Each number is 128 + 32 x the weight over the matrix's rms, rounded and kept within 0 to 255. Layers, rows and columns count from 0.

# layer 2 MLP up, 512x192, rms 0.12, rows 464-487, columns 0-95
[[115 124 151  66 121 102 135 187 159 109 125 151  80 141 158 159 145 137 145  62 104  98  93 125 133 152 110 139 152  92 129 117  80  74 120 115  90 130 113 163 111 109 188 147 193 120 133 112 154 173 105 179 101 101 117  93  68 144 137 159  88 105 157 112 154 111 189 170 147 116 116 183 145 150 139  74 166 195 164 130 125 130 131 148  90 106 117 165 178  67 112  84 116 148 179 131]
 [109 153 160 133 157 137 145  91 139 107 110  68 105 141 102 151  71 100 109 100  93  76  76 172 150 120 133 171 172 102 111 120  74  86 102 153 126 113 110  98 136 141 137 134  81 127 118 110 121 114  99 114  78 158 160  64  83 132 106 121 140 119 135  73 127 102 145 123 132 122 111 109  91 127 146 110 112 140 130 130 144 165 157  62 123 157 110 117  90 163 194 138  89 104 126 158]
 [105 163 145 104 150 167 155 125 195  78 121 116 129 110 116 134 126 176 145  83 116 125 129 129  87 161  41 136 118 100 139 121 147 174  81 110 113 128 130 119 135 100 140 161 132 169 172 187  88 142 134 159 132 198 128 142  65 132  96 124  69  67 160 154 103 138 153 148  88 141 126 153 151 121 149 115 122 136 110 146 123 158 132 147 108 162 156 138  81 174 111 161 150 133 153 127]
 [116 122  76 189 154 155 169  76 174 117 170 143 138 122 113 133 161 148 198 148 186  84 154 202 194 115  91  90 193 131  85 124 101 125 109  72 146  72 124 198  87  91 184 149 168 112 112 210 184 140 179 163 162  81 142 183 199 137 117  91 160 195 103 176 152  75 183 150 186 147 202 117 155 137 160 106 139  94  73 166 112 124 175 124 214  86 121  96 146 122 155  67 127 151 114  44]
 [132 133 129 182 158 150 157 123 126  96  97  78 113 139 203  94 102  78  86 136 155 114 107 129 167 172 165 168  75 105 149  86 158 135 135 155 135 157  90 177 145 124 113 185 194 164 126 149 133 124 109 123 162 160 130 146 149 113 112 110 109 113 115 133 170 108 116 118  68 119 189 133 168 125 130 103 173 197  66 118 176 106 122 195 113 131 114  83 125 149 162 139  58 143  69 160]
 [112 117 124 154 162 164 136  98 118  83 136 132 125 170 135 113 100 106 140 127 181 143 155 148 158  91  94 168 143  89  78 155 105 143 175 120 120 140 107 161 166 107 180 120 114 153 143 115 158 125  65  79  74 157  99 134 123 106 116 127 138 133 147 114 164 140 116 145 151 133 137  69 157 105  56 133 167 106  79  72 135 117 151 111 148 163 144 121  85 146 117 143 150 126 134 118]
 [146 127 166 171 141 160 131  82 182 104  71 112 133  67 153 103 109  85 152 120  89 125 122 181 145 130 108 157  72 151 145 117 113 117 137 159 140 134 121 105 130 149 141 142 111 157  95 155 133  88 140 112 141 104 115  79 123 116 134 155 130 126 163 143 185 179 151  85 143 117  96 158 198 178 120 141  92 165 120  87 155 129 190  94  84  89  96 170 158 105 168 109 152  93  84 162]
 [149  98  87 118 193 165 120 126 106 105  85 186 116 142 102 137 139 120  88 158 138  66  72  69 120 102 112 114 175  70 147  61 118 151 136 107 120  68 126 133 111 131  20 127  88 112 130 139  89 151 158 134  10  75 129  97 159 129  91 197 158 131 175 167 108 117 156  98 152  71 169 159 108 131  86 171 121 142 129 128  77 108 149 142 106 125 105 147 111 113 162 183 183  82 166 162]
 [131 118 100 119  95  45 193 164 123 109 157 146 109 110 142  91  92 124 120  95 105 148 162  47 109  97 110 128 108 116 162  74 150  96 125 182 182  93 173 164 135 149  93 153 138 124 101 155 128 146 133 169  76 124 148  87 145 115 143 171 116 137  82  92 102 107 129 151 130  51 160 169 127  62  90  89 146 183 117  80 140 116 150 117 133 153 137 140 138 107 175 144 168  88 123 130]
 [212 176  86  88 118 114 102 142 134 151 121  98 116  98 123 146 106 134 145  75 116  88 158 123 113 100 127 161  80 107 127 136 151 181 119 122 100 158  95 155 166 108  98  97 148 140 137 130 115 118  79 146  65  97 110 114  97 103  97 172  89 144 157  76 132 128 201  94  93 143  41 127  57 155 114  94 148 109 149 135  92 178 105 168 182  91  95  97 145 193 129 108 170 108 180  94]
 [117 141 172 130 125 128 154  92  49 129  82 127 117 139 108 165 157  69 141 154 152 141 115 111 123 142 131 121 125 149  66  84 141  88  70 125 123 135 109 119 169 167 138 104 132  99 122 135 112 157 109 163 115 137  97 191  58 109  76  79 147 111 108 140 179  72  92 162 136 124 147  55 100 142 120 121 165  10 109 154 153 122 102 149 126 111 138 155 151 110 101 103 150 138 167 120]
 [173 209 129  67 160 124 178 176 148  96 165 145  83 109 155 119 151 105 112 144 161 143 178 137 136 133  91 125  62 124  50 165 102  73  45 104 102 189  64  94 160 168 148 152  79 177 115 116 122 143 243 171 145 167 153 106  48 125 128 147  98 131 123 125 142 158  95 186 136 135 125 146 119 104 121 141  82 120 116 128  97 106 108 154 148 148 131 119 137 157 138 113 116  91 181 143]
 [188 182 149 116 111  99 125 167 193  91 139 150 151 160 161 142 112 134 156 139 142 128 141 105  61  88 167 103 120 112 136 128 107 211 150 125 123 110 137 156 129 125  66 109 167 139 148 111 148 108 112 132 149  94 152 135 130 121 112 139 157 134  82 163 132 102 110  60 149 104 103 113 131 103 127  97 156 124 213 136  98  67 112 206 134 105 143 188 210  96 147 115  86 131 130 125]
 [136 167 152 185 144 120 150  96 167 161 105 157  72 161 156  81 154 156 149  95 130 161 160 157 159 111 168 177  79 131 129  43 112 152 210 148  99 128 143 166  70  75 116 147 137 107 169  89 104 131 125 155 174 113 104 176 161 154 132 176  66 168 122 175 151 117 139 179  92 157 156 138 135  88 138 151 115 162 132 137  73  93  91 167 191 118 159 119 110 124 169 124 156 126 123 134]
 [164 134 101  79 151 178  98 159 101 121 158 149 121 128  78 203 134 116  95 126 113 114 169 137 166 137  97 129 134 148 113  57 113  95 132 200 127 152  87 169 112 124  76 139 125 162  79 149 142  89 121 107 142  77 131 109 157  92  97 146 128 127 140 138  93 134 101  69 118  99 110 197 125  76  94 113  95 122 121 141 115 104 113 146 170 174  38  82 161 117 152 159  84 127  93  80]
 [ 39 161 104 122 154  74  96 129 151 142 107 127 156 137 103 104 102  99 109  72  98 105 112 137  67 150 131 147 106  88 157 172 161 139  86 155 148 185 179 207 134 118  62 117 136 160 114  89 105 107  79 130  71 143 124 156  96  99 163 176 172 123 146 110 166 202 120 172 109 143 116 138  99 128  67 111 103 168 189 132  98 119 139 137 128 157 163 127 156 132 165 152 110 116 105  96]
 [ 72 134 155  90 178 118 106 154 111 129  99 160 215 171  84 117 211 157  97 149 125  89 166 141 144 129 139 158 175 155 101  97 120 100 147 152 106  78 142  81 152 138 149 134 116  66  52 146 117  84  92 141 151 119 130 121 137 122 140 209 106 124 117 122 105  96 167  88 125 129 161  46 125 136  97 197 120  90 133 104 134 172  92 120 120 129 138 124 117 163 142 174 114 111 121 115]
 [113 145  88  74 177 120 128  94  83 133  60 164 102 179 120 166 126  83 214 173 154 132  69 117 134  88 122 109 122 102 108 171  64 141  94 142 152  85 114 107  96 140 103 146 145 112  94 178  94 125 140 124  92 166  70 141 129  89  99 139  54 171 106 149 116 140 104 122 192 135 185 166 145 153 118 118 173 120 176 121 102 169 145 111 137 171 138  78 160  93 153 141 125 136 143  56]
 [172 131 167 134 113 148 127 126 129 152 119  88  86 161 198  83  81 118 115 134 133  86 127 144 137 135 163  79  92 103 108 110 190 110 134 131  77  92 141 143 161 129 103 128 106 114 140 127 183 174 131  83 113 110 115  99 102 103  71 103 143 101 124  77 209 113 131 179 159  85 133 120  50 134  72 129 152 111 116 123 124 138 145 136 113 116  75 173  68 143 146 128 103 151  45  99]
 [143 168  82 129 118 108 130 169 123 143 135 108 143 134 137 115 166  96 123  82 134 137 143 102 145 129 122 129 142 155 123  93 142 175 104 108 153 169  78 107 117 135 107 163  65 158 151 166 145 124 173 168 131 129 126 131  85 150 108 172  98 138 108  79 142 181 138  97 129  71 159 132  78  84 150 109 121 155 136 108 151  88 149 164 119 184 148 115  81 120 110  71 116  98 137 120]
 [111 129 136  96 147 176 167  72 163  64 114  82 115 150 134 127 119 118 224 159 120  93  95 134 134  78 113  71 106 164  99  94 180 149  75  61  99 167 121  76 123 114 139  98 172 131 133 122 118 117 143  96 155 164 117 143 146  97 173 168 124 210 178 151 181 111 151 187 157 125 129 140 181 147 132 164 168 106 121 121 122 107  82 110 139 169 149 126  83 153 106  86 164 151 189 155]
 [154 152 134 126 133 100  80 124 130 172 124 151 110 172 176 108 141 133 163 171 157 110 104 118  71 134 116 199 112 156 105 194 159 134 113  88 144 109 140  81 108 161  87 114 127 159 143  96 130 174 155 111 123 132 168 124 134  44  92 153 165 110 133 199 105  75 131 121 150 116 122 102 158  65 136 141 158 170 165 147 174  66 134 157 116  97  78 172 144 132 157 165 145 155 185  88]
 [116 146 118 203  96 191 106 176 118 168 132 161 165 139 104  80 122  85 145 127 120 165 195 129 149 159 140 104 162 155 123 103 178 112 200 130 102  50 123 166  47 117  75 153 110 159 101 112 138  99  91 154  99 123 166 140 155 112 190 157  74 134 132 122 140 112 206  80 120 122 146 114  76 152  77 134  88  86 141 128 122 128 126 239  90 139  75  88 113 106  80  84  97 136 140 157]
 [114 147 143 115  93  95 122 121  58 143 126 104 146  58 175 104  70  95  80 137 130 129 125 107  82  93  92 105 115  90 206 181 168 148 101 161 144 169  83  50 122 140 158 149 184 116 130 156 166  84 113 110  95 153 117 158 135 119 125 170  88 133 121 154  61 120 108 180 176 127 136 162 151 132 139  74 164  96  86 110 212 140 174 129 134 111  55  81  90 163  88 198 109 101 126 146]]
# layer 2 MLP down (transposed), 512x192, rms 0.113, rows 464-487, columns 0-95
[[140 117 147 129 134 150 143 134 118 153 160 131 106 156 132 156 103 156 165 135 140  78 132 148 157 147 113 117  95 143 100 149 142 177 105 173 141 154 153 135 152 151 108 104  69 174 135 128 121 108 139  72 150 153 127  93 150 107 128 100 127 168 110 108  59 147 126 177 152 127 176 107 141  83 140 133 130  87  79  93 114 158 167  99 146 131 102 109 103 142 133 136 146 132  50  98]
 [114 217 131 139  74 120 133 116 104 101 155 147 141 111 128  94 151 107 148  84  80  92 110 153  86 135 147 136  90 132  96 123 135  98 128  84  98  85 102 142  55 129 161 107  77 136 169 163 154 157 157 139  98 121 121 173 119 132  83 100 122 168 162  95 129 147 151 188 213 145 119 106 167 139 156 158  80 122 126 117 161 108 128  67 124 115 149 151 160 109 136 143 118 177 167 177]
 [142  81 171  99 175 112 119 141 124 130 158 156 102 155 173 103 100 138 132  98 165 134 102 115 125  99 156 172 103 161 128 121  81 173 202 181 141  85 131 151 117 129 101 145 155 160 106 124 110  46 150 156 184 101 199 108 146 152 103  77 120 154 156 135 119 146  91 107 127  67  96 167 158 126 137 124 147 166 127  48 125 132  96 110 117  84 102  75 151 171  94 156 133  96 113 121]
 [110 158 159 121 120 153 147 201  14 157  74 110 157 130 116 128 133 124  49  81 160 151  97  90 123 122 140 143 100 134 118 169 112 164 135  79 115 133 140 124 131 123 174 138 150 109 100 164 146 129 194 160 116  92 114 120 111 130 157 121 146 132 115 118 182 158 111 150 145 133 141  93 134 126 151 104 137 126 105 107 160 117  94  96 132 160 136 128 141  90 140  73 152 134 126 163]
 [153 164 114 101 115 113  85  90 101  96 168 137 129 109  82 150 150 204 118 119 140  88 129 103 100 106  99 134 105 146 103 172 186 146 142 169 161 118 171 107 168 111 119 117 115  81 157 121 119 131 161 136 130  66 149 138 152 140 146 132 149 126 116 142 117 117 184 102 147 107 147 144 101 113 114 160 112  63 138 163  80 117 106  81  93 124 142 122 149 161 154  89 120 148 125 117]
 [129 168 132 178 127 136  75 116 130 148 114 129 113 167 168 123 123 129  58 151 117 118 172 113 175 192 156 140 148 132 145  69 102  93 106 152  85 118 161 119  93  92 127 138 107 138  71 123 152 127 121  78 160 113 135 189 180  72 116 130 144 148 112 181 135 123 111 169 127 159 125 177 118 139 103 144 155 162 132  66 133  40 201 146 178  59  99 114 120  92 171 127 138 119 145 156]
 [ 44 141 123 121  91 113 151 154 125 140 184  94  99 151 106 147 116 102 154 130 125 124 105 109  96 131 105  46 166 118 119 157  95 127 156 172  98 147 131  73 134 147 161 149 198 161 126  98 161  89 109  74 100 117 151 203 142 137 148 131 104 135 102 118 121  90  78 133 161 122 149 122  74 102 141 115 137 156  81  93 148  96  89  85 151  98 123 127 159  67 132  90 144 160 165  68]
 [164 108 183 170  90 113 100 162 116 119 151 134 178 114 164 122 163 165 155  58 183 210 144 206 120 140 113  71  83 133 127 167 175 111 167 181 122 129 120  98 115 118 140 144 130  92 126 123 176 131 104 145 155  92 135 156  76 107 150 144 125 140 171  71  67 126 142 134 128 195  90  97 127 116  57 110 158 116 101 203 158 135 109 128 131 153 135 113 161 144 112  75 117 172  65 168]
 [148 112 134 104 168 123 151 178 173 102 118 131 140 136 139 132 104  82  86  89  85 114 126 102 135 140 163 136 134 111 115 151 140 156 161 104 132 124  78 102 128 149 124 156 132 155 132 152 189 112  46 139 110  99  45  96 124 145  89  95 150 100 119 153 173 134 143  96 126 150 167 126  53 167 121 133 151 123 121 106  73 147 135 160 155  78  88  66 174 170 115 158 131 186 140  92]
 [117 161 135 191 114  86 160  77  76 137 119 135 131 132 108  81 140 151  86 193 124  78  70  51 128 152 162  72 136 140  76  87  96  89 130 133 177 170 105 110 130  96 117 122 128 115 158  98 137 193 145 106 123 132 121 122 145 200 113 107 163 172 101 193 101 166 125  94 127 157 202 169 143 140 129 170 128 111 113 150 114 137 146 134 148 103 134  84 109  98 123 114 151 118 106 185]
 [211 168 146 167 135 131 119 121 131 121 186 122 129 120 124 116 134 136  99 144  98  37 135  86 123  87 159 151 107 130 161 179 105  81 151  51 199 101 165 132 150 138  95 178 130 100  89 118 117 137  83 151 121 145 145 143 149 136 164 141 135  99 145 176 116  98 119 121 134 146  95 101 120  78  25 127 196 131 174  96 169  90 123  35 124 131  65 135 177 173 147 151  98 176 151 107]
 [ 72  91 171 168  91 133 135 148 164 132 143 171 119  98 181 176 128 121 101 136  64 129  92  93 142 103 158 112 134 147 134 128 174 172 102 136 131  97 161 121  97 100 136 115 162 118 156 163 180 157 141 186 175 179 132 158 131  91 159 149  74 103  94 182 150 161 171  88 165 182  54  63 135 185 159 131 167 144  96 116  49 167 112  76 117 119 120  84 131 125 104 131 177 146  58 136]
 [ 91 195  81 179 135 136 145 117 119 136 156 164 128  86 185 136  75 115 122 123 101 112 142 115 134  80 134 145 116  90 190  51 122 127 136 122 224 134 145  73 128 100 150 130 103 112 170 150 165 119 121  98 119 145 111  85  93 142 101 115 152 169 192  88 160 210  79  98 125 135 111  88  86 116 138 139 104  78 119 164  88  97  75  75 102 136 125 155 108 138  68 124 149 162 139  83]
 [137 125  91 111 167 112 106 189  86  88 146 108 154 146 146 165 110  99 100  94  85 153 140 145 128 123 116 133 117 105 159 120 135 162 128 158 137 119  94 152 137 100 119 159 157 109 119 179  81 115 128 122  74 172 117 114 113 146 167  89 152 139  83 161 131 121 127  84 165 136 148 118  45 142 114 137 166  68 114 172 118 114 105 128 134 100  85 163  83 131 117 130 110 137 113 160]
 [195 124 158  60 115 119 110 127 183 136  91 163 145 139 128 107 120 144 144 120 104 105  90 177  98 133  79  84 125 161 136 117 100 144  69 101 113  92 139 133 119 131 159  77  95 155 127 113 102 144  89  98 155 145 126 184 141 118 151 126  71 113 136  90 163 123 177 161 111  39  84 110 135 223 115  68 144 100 129  52 132 122 168 106 131 159 126 190 114  99 176 105 100 163  89 116]
 [ 94 106 158 153  94 107 156 112  81 113 116  88 162 110 120 151 172 174  83  41 169 166 142 131  89 171 158 147 159  75 158 103 148 117  75 159 143 205 151 134 111 132 120 100 133 132 126 127  90 178 122 106  82 142 196  95 121 100 110 100 194 134 143  86 147 168 157 120 119 101 102  87  48 103 111 153 151 101 106 122 190 166  96 126 148  97 122 152 110 111 168 129 129  81 103 140]
 [108  90 133  91 157 155 160 141 144 132  66 119 160 188 118  95 171 102 139 111 116 109 147 121 155 164 177 193 177 140  85  71 101 108 141 165 125  88 160  70 130 122 142 163 100  51 113 139 110 133 112 115 123 193 130 113 103 138 173 151 137  91 102 152 181 170 159 147 106  92 169 147 104 135 146 117 142 132 117 127 102  96 126 116 122 126 135  66 167 163 148 222 150 146 157 160]
 [151 110 126 111 104 190  87  95 175 118  81  93  57 123 127 179  60 105 125  98  80 134 140  82 174 133 155 121  66  97 106  91 108 109 173 153 149 128 140 118 138  72 107  72 126 122 164 106  92 145 132  54 165 125 156  89 131 147 126 159 132 154 143 125  92 151 115  98 155  98 149 111  95 139  76 182  54 153 110 146 142 169 158 122 142 113 161 141 121 147 127 193 115  90 121 106]
 [185 134  84 140 150 124 127 169 159 136  93 110 144 110 165 157 141 129 102 160 137 125 126 113  99 135 150 110 144 109 129 139  89 138 149 103 136 180 119 142  58 134 165  88 157 149 147 178 147 106 121 116 162 137 168 158  86 105 144 145 125 121 171 156 123 173  98 113 172 122 152 105 164 109 166 171 156 180 163 133 162 107 182 101 162 114 183 146 107 155 139 130  60 112  68 124]
 [ 50 139 132  94 107 174 114  93 139 122 119 168 162 106 118 121  72 145 155 126 149 176 121 128  80 153 145 140 126  96 214  85  89 113 193 155 105 102 147  90 132 144 152 134 126 158 147 145 126 182 129  92 127 182 127 135 104 133 148 139 180 120  81 119 101 109 133 130 176 152 119 139 152 132 136 104 127 162 123 158  81 149 138 162 132 185 121 150 172 128 105 144 170 134 159 103]
 [ 66 179 162 137 178 107 135 163 107 183  97 155 166 158 135 163 128 173 121 143  52  73 128 193  97 104 166 124 115 102  51 138  53 127 104 163 109 114 176 176 160 151  80 108  98 159  93 166 109  91 105 105 138  81 147 177  98 151 115  63  94 121 127 159 140 110  97 132 102 111 131 156 144 134 200 191 148 155 150 130 119 135 144 186  72 134 149  80 102 135  85 160 124 168 146 128]
 [124 139 138 108 104  88 109 133  98 108 179 146 111 125 121 113  34 112 141  97 116 154  65 185  89 169 138 139 135 170 224 134 145 119 160 150 144 120  85 127 124 140 145 173 120 155 130 134 149  95 119 159  98 128 156  84 127  52 183 151 134  75  53 153 153 139  96  79 113 169 120 130 123 145 121 137 155 142 136 106  70 167 149  86 157 116 119 115 131 166 125 114 142 151 121  71]
 [150  77 172  54 136 103 151 138 182 118 141 120 144  94 140 217 160 180  71 128 105 144  73 132  88 100 141 196 102 112 134 109 101 168 120  98 122 120 140  91 118 173 199 192 170 168 174 215 127 143 139 136 109 180 139 132  72  95 102 132 102  92 114 137 139 135  67 175 105  69  98  87 144 124 160 114 153 174 136  72 127  78 171  93 120 120 134 114 132  82 164 176 178  98  68 120]
 [163 119 158 176  95 147 125 162  74 103 107 136 148  73  75 159 164 164  94 100 178 119  92  95 105 182 128 155 169 110  98  98 134 154 142 147 129 166 114 100 166 128 160  94 113 139 210  65 151 154 107  92 109 148 138 158 128  68 125 114 166  94  82  98 184 147 137 142 210 161 128 127 157 147  84 118 180 163 127  85 147 142 123 154 132 204 113  92 108 161 153  75 136 111 154 120]]
# layer 2 MLP gate, 512x192, rms 0.12, rows 465-488, columns 0-95
[[107 151  89 138 134 105  82 118 118  85 147 140  66  97 103 181 151 145 112 109 154 109 136  71 110  84  78 129 120 187 103 141 152 162 165  86 119 134 121 100  98 122 169 135 152  86 147 183  66 160 124 131 142 118 147 108 155 129 120  87 139 151 120 156  91 153  96 129 170 134 121 121 190 157  80 156 103 129 144 204 142 116 159 160 136 178 133 107 153 148 102 103 165 127 116  54]
 [152 127 143  82 117 160 150 104 169 144 172 167 190 128 101  92 101 124 106 128 143  89 132 168 135 116  92 145 116 116 120 170 185 131 118 134 104 125 108  97 172 107  90  87 141  93 207 132 123 165 122 127 109 172 123 106 114 145 116 139 147 149 173 219 163 126 167 123 173 168 145 118 143 145 149  91  95  79 108 139 122 111  65 121 146 167 155 163 103  81 146 155 170 102 109  41]
 [ 76 153 146 191  86 123 138  32 176 102 129 129 122 184  93 139  98 133 149  85 168 111 192 159 153 121  44 138 177 117 127 186 117 108 154  86 131 125 107 121 107 150  89 112 109 133 151 187 157  82 146  92 109 119 169 177 127  90  95 144 137 102 104 212 112 125 154 123 176 147 170 119 139 145 116 118 167 104 132 104 108  65 137  86 129 153  97  59 112 121 113 138 101 159  54 113]
 [158 100 109  82 148 126 141 161 151 107 107 162 145 119 130 187 153 164 166 112 141 101 121 138 117 177 135 140 117  87 102 131 159 140 133 117 111 113  76  76  88 152 131 101 111 170 137 157 133  96 151 117 106  82 127 146 173 118 117 122 152 153 136 143 162 148 102 129 136 178 150 145 190  84 127 117 133 123 118 134  89 102 125  97 140 159 127 136 115  91 147 163 188  91 114 120]
 [128 140 144 112 103 130 153 125 153 116 101 140 151 157 145 109 115 126 129 134 177 137 185 188 116 129  81 112 103  99  76 171  75 154 148 125 104 123 135 119 171 110 143 106 101 124 124 113 125 120  94  87  96 159 130  93  57 107 140  70 149 107 177 159 139 174 162 112 117 117 169  69 161  78  91 120 130 122 116  65 129 111 147 127  79 157 181 123 118 182 159 142 177 130 143  95]
 [178  80 158 132 153 157 121 155 125 122 125 151  95 160 131 141  82 145 116 144 144 122 118  33 115 135 186 155 162 116 131 162  78 145 127 114 136 117  71 199  83 146  94  91 103 123 138 146 135 174 126 146 133 137 131 117  88 151 108 136 199 156 152 129 126 166 141 130 148 130 128  94 141 126 136 136  89 119 127 126 105 140 108  90 159 112 139 112  70 186 146 168  90 128 135 153]
 [141 101 116 103 167  62 121 154  87 169 166  56 130 145  78 123 110 125 150 155 127 101 114  97 184  75 128 158 171  90 170  46 137  65 175 124 127  96 119 114 129 114 110 196  79  97 158 110 172 173  73 126 131 121 176 149 194 136 153 104 110 117  76 149 126 154  55 135 129  87 132 110 176 111 160 162 113 141 116 108 165 109 162 127 142 114 133 138 107 134 129 114 169  79 188  94]
 [107 136  90  70 107 137 121 140  93 117 156 121 118 143 111 158 171 180 104 160 105  99 142 115 115 144  42 127 123 134 111 146 126  81 109 119  61 159 115 106  98  89 201 157 132  68  97 126 192 158 142  56  89 148 117 156 137 135 116 118 109  94 161 161 173 118 132 137 137 104  89 137  94 181 137 105 113  75 135 110 203 104 124 147 131 103 119  97 136 141  86 172 131 216 107 120]
 [131 184 150 130 113 156 135 136 114 107 128 150  95 144 108 134 125 132 115  77 106 138 231 147 122 102 127 153 110 148 140 119 138 152 141 150  98 134 114 160 112 120 155 100 141 214 100 121 179 119 120 154 123 111  70 140 141  86  84 177  68 132 177 157  91 129 127  37  90 187  92 123  69 141 102  51  94 100 172 124  81  87 110  79 197 149 136 121 125 168 137  85 156 136 135  99]
 [105 162 185 130 113 166 119 183 123 151  98 143 101 100 148  96  94 198  83  95  97 109 107 122 129  90 143 164 119 109 149 128 138 107 169  77 160 143 148 130 162 167  99 181 163 171 118 142 140 206 177 170  95 110 102 153 141 148 204 137  69 136 152 135  60 131 164 146 104 146 140 147 140 106  87 117 107 184 165 107 155 156 155 167  65 129 110  99 141 152 198 105 106 125 136 124]
 [158  97  92 144 122 163  71 133 114 102 161 108 133 103 115 176 115  95 107 166 115 103  38 172 126 139 117 174 136 135 150 105 159  33 110 125 119 111  71 114 137 175 129  91 120 129  81 103  71 148 157 123 145 145  86 177  90 157 156  67 142 113 152 137 126 173 121 134 182 157 148 133 129 142  77  94 158 127  97 167  99 222 120 156 119 145 104 137 153  71 167 114  81 156 174 168]
 [129 171  99 135 160  80  88 128 142 123 102  97 116 121  97  82  71 144 110 104  85 119 107 123 151 141 154 128 134  82 141 144 121 109 126 114 152 152 139 132 211  80 122 121 108 119  95 143 164  83 135 111  98  94  81 117 116 169  83 196  73  82 167 136 172 144 139 101 138 110  22 125 107 142 150  92 162 153 113  65 142 137 143 133 132 168 143  97 174 110 106 129 144 177 117  90]
 [180 109 104  84 154 158 144  96 126 163 124 126 133  71 176  74 104 150 107 151 112 142 194 186  81 110 102 121 129 104 152 108 120 151 106 137 124  99 124 155 157 147 113 168 210 176 156  62 144 107 154 149 187 112 121  97 197 168 139  86 188 147 138 176 145 139 136 129  80 157  93 103 128 113 114 139 109 137  92 124 112 109 117 172 114 116 138 148 141 101 134 135 170 149 135 105]
 [179 146 151 131  86 159 167 141 130 101 127  78 110 141 181  97 104 251 123 101 126  96 136 165 130 170 108  92  81 101 122 135 149 206 198  35  91 124 177 116 115  83 160 164 105  65 145 122 130 190  21  91 102 135 119  76 159 124 127 117 108 114 103 152 164 145  91 157 129  66 149  90 135 131  95 134 142 126 136  54 123 113  86 101  77 122 173 147 101 130 127 105 119 129  75 172]
 [134  94 130 120 146 145 187 103 110  92 229 122 142  78 133 147 119 163 181 132 111 176 160 107  46  75  98 128 168 113 175 158 107 152 144 115 125 128 151 128 183 152 128 103 142 118 213 122 171 136 108  93 127 124 142 154 115 129 122 127  97 137 173 201  87  99 127 166 137 127 158  89  88 109 120 173 123 110 129 146 137  94 132 163 110 102 103 123 194 132 163 139 106  74 178 108]
 [139 183 143 111 151 104 115 156 147 136 155 112 100  99 129 133  88 139 111 142 126  68  87 143 114 164 116 110 159 173 192  97 133 141 113 117 130  93 104 139 161 134 120  74 120 187 161 176 205 114 144 111 131  99 108 138  89 154  74  84 141 126 136 111 145 149 110  77 176 118 129  58 115 114 103 108 131 121 117 142 187 129 209 140 164 115 108 145  99 149  81  95 130 145 139 186]
 [177  76 158 191 119 126 130 152 102 129 162  82  98  67 150 135  60 132 142 109 143 140 131 146 102 103 115 147  72 160 173  90 150 146 144 115 107 141  95 136 104  75 147 137 135 123 104 124 147 126 168  98 154 112 125 140  99 132 165 123 122  81 131 126 156 146 131 147 168 119 142 116  79 100  91 110  69 147  67 121 186  79 167 158 106  95 150 148  68  99 113 110 112 109  91 146]
 [167 161  97 113 100  96 150 143 124  75 110 163 128 134  88 133 137 153 150 160 122 138 134 180 125 107  89 159 150 126 147 172  89 166  83  80 146 121  80 138 109 111  80 121 139  98 146 168  99 105 104 118 124 117 168 124 142 213 103 177 132 121 179 134  58 129  74 117 178 114 185 137 175 122 125 158 121 153 138 103  87 111 153  89 146  86 169  81 114 152 130 173 124  83 109 193]
 [165 188 104 146 112 111 114 130 117 167 158 113 155 138 155 134 177 115 127  96 142 132 102  93 164 153 103 115  97 157  70  98 151 181 128 119  93 132 111 150 131 120 122 167  30 133 137 183 113 103 165 103 106 108 191 140 112 145 181 124  87 198 115  95 141 117 153 107 145 101 138 120  54 152 157  76 109 132 150 109 145 124 160 175 112 152 125  85 101 108 136 123 114 124 136 148]
 [113 139 157 153 151 137 131 129  71  98 124 136 182  81 179 113 129 140 184 147 117 123 136 116  93 119 137 102 146 114  46 109 179  79 108  76  85 145 134 149 167 127 110 141 129 152 187 207 124 103 136  55 169  85 182 189 168  85  97 205 118 160 133 153 164 172 121 128  55 146 120 117 167 104 124 202 183 120 147 107 172 175 135 143  94 122 168 109  60  88 111 150 119 121 102 106]
 [132 166 117 172 124 101 113 123 115 204 168 161 139 117 143 105 157 133 156 139 103 116 120 139  85 128 133 144 112  91 110 155 152 147 148  68  85 152 142 149 155 190 138 132 125 180 136 116 147 124 128 143 133 147 145 100 118 109  84 202 154 151 122 160  72 121 143 155 158 157 105 159  77  99 177 175 106 144 109 153 156  57 135 145 157  96  62 154 145 127 145 133 197 163 123 118]
 [135 108  98  50  54 146 176 193 134 164 167 119  80 138 125 151 150 132  93 126 200 147  86 100 111 151 175 109 129 124 154 124 127 141 139 112 156  81 171 152 152 128 160 160  93 154 149 115 151 159 135 116 143 142 103 196 107  94 136  41 168 169 119 125 132 110  67 159 136 126 139 112 122 122 113 128  89 161 187 143 146  84 137 109 153 162 106 154 122 135 159 183 176  96 198 130]
 [136 152 121 154 114 118 146  88  61 112 182 152 122 200 134 100 136 101  99 187  68 108  89 159 167 132 135 152 133 148 114  75 167 122 130 112 100 179 189 156 130 104 109 121 141 151 104 158  53  52  81  97 181  50 138  82 112 188 120  83 105 210 103  87 104 215 115 101  63 136 153  69 117 120 102  83 113 152 128 120 104 145 101 103 126 117 136 112 125 160 135  83 121 148 107 146]
 [ 60 145 142 210 103 123  92 149 155 122 130 165 102 146 121 159  46 110  56 126 124 158  95  87  89  58 120 173 112 114 141 129 121  67 137 173 134  93 136  90  46 194 108  84 117 189 167  60 119 122 103 116 190  95 129 112 140 156  41 133 133 143 114 128 128 135 142 101  79 150 144 127 114 131  89 127 126 165 108 122 154  78 107 128 191 125 122 103 141 101 142 132 189 151 121 128]]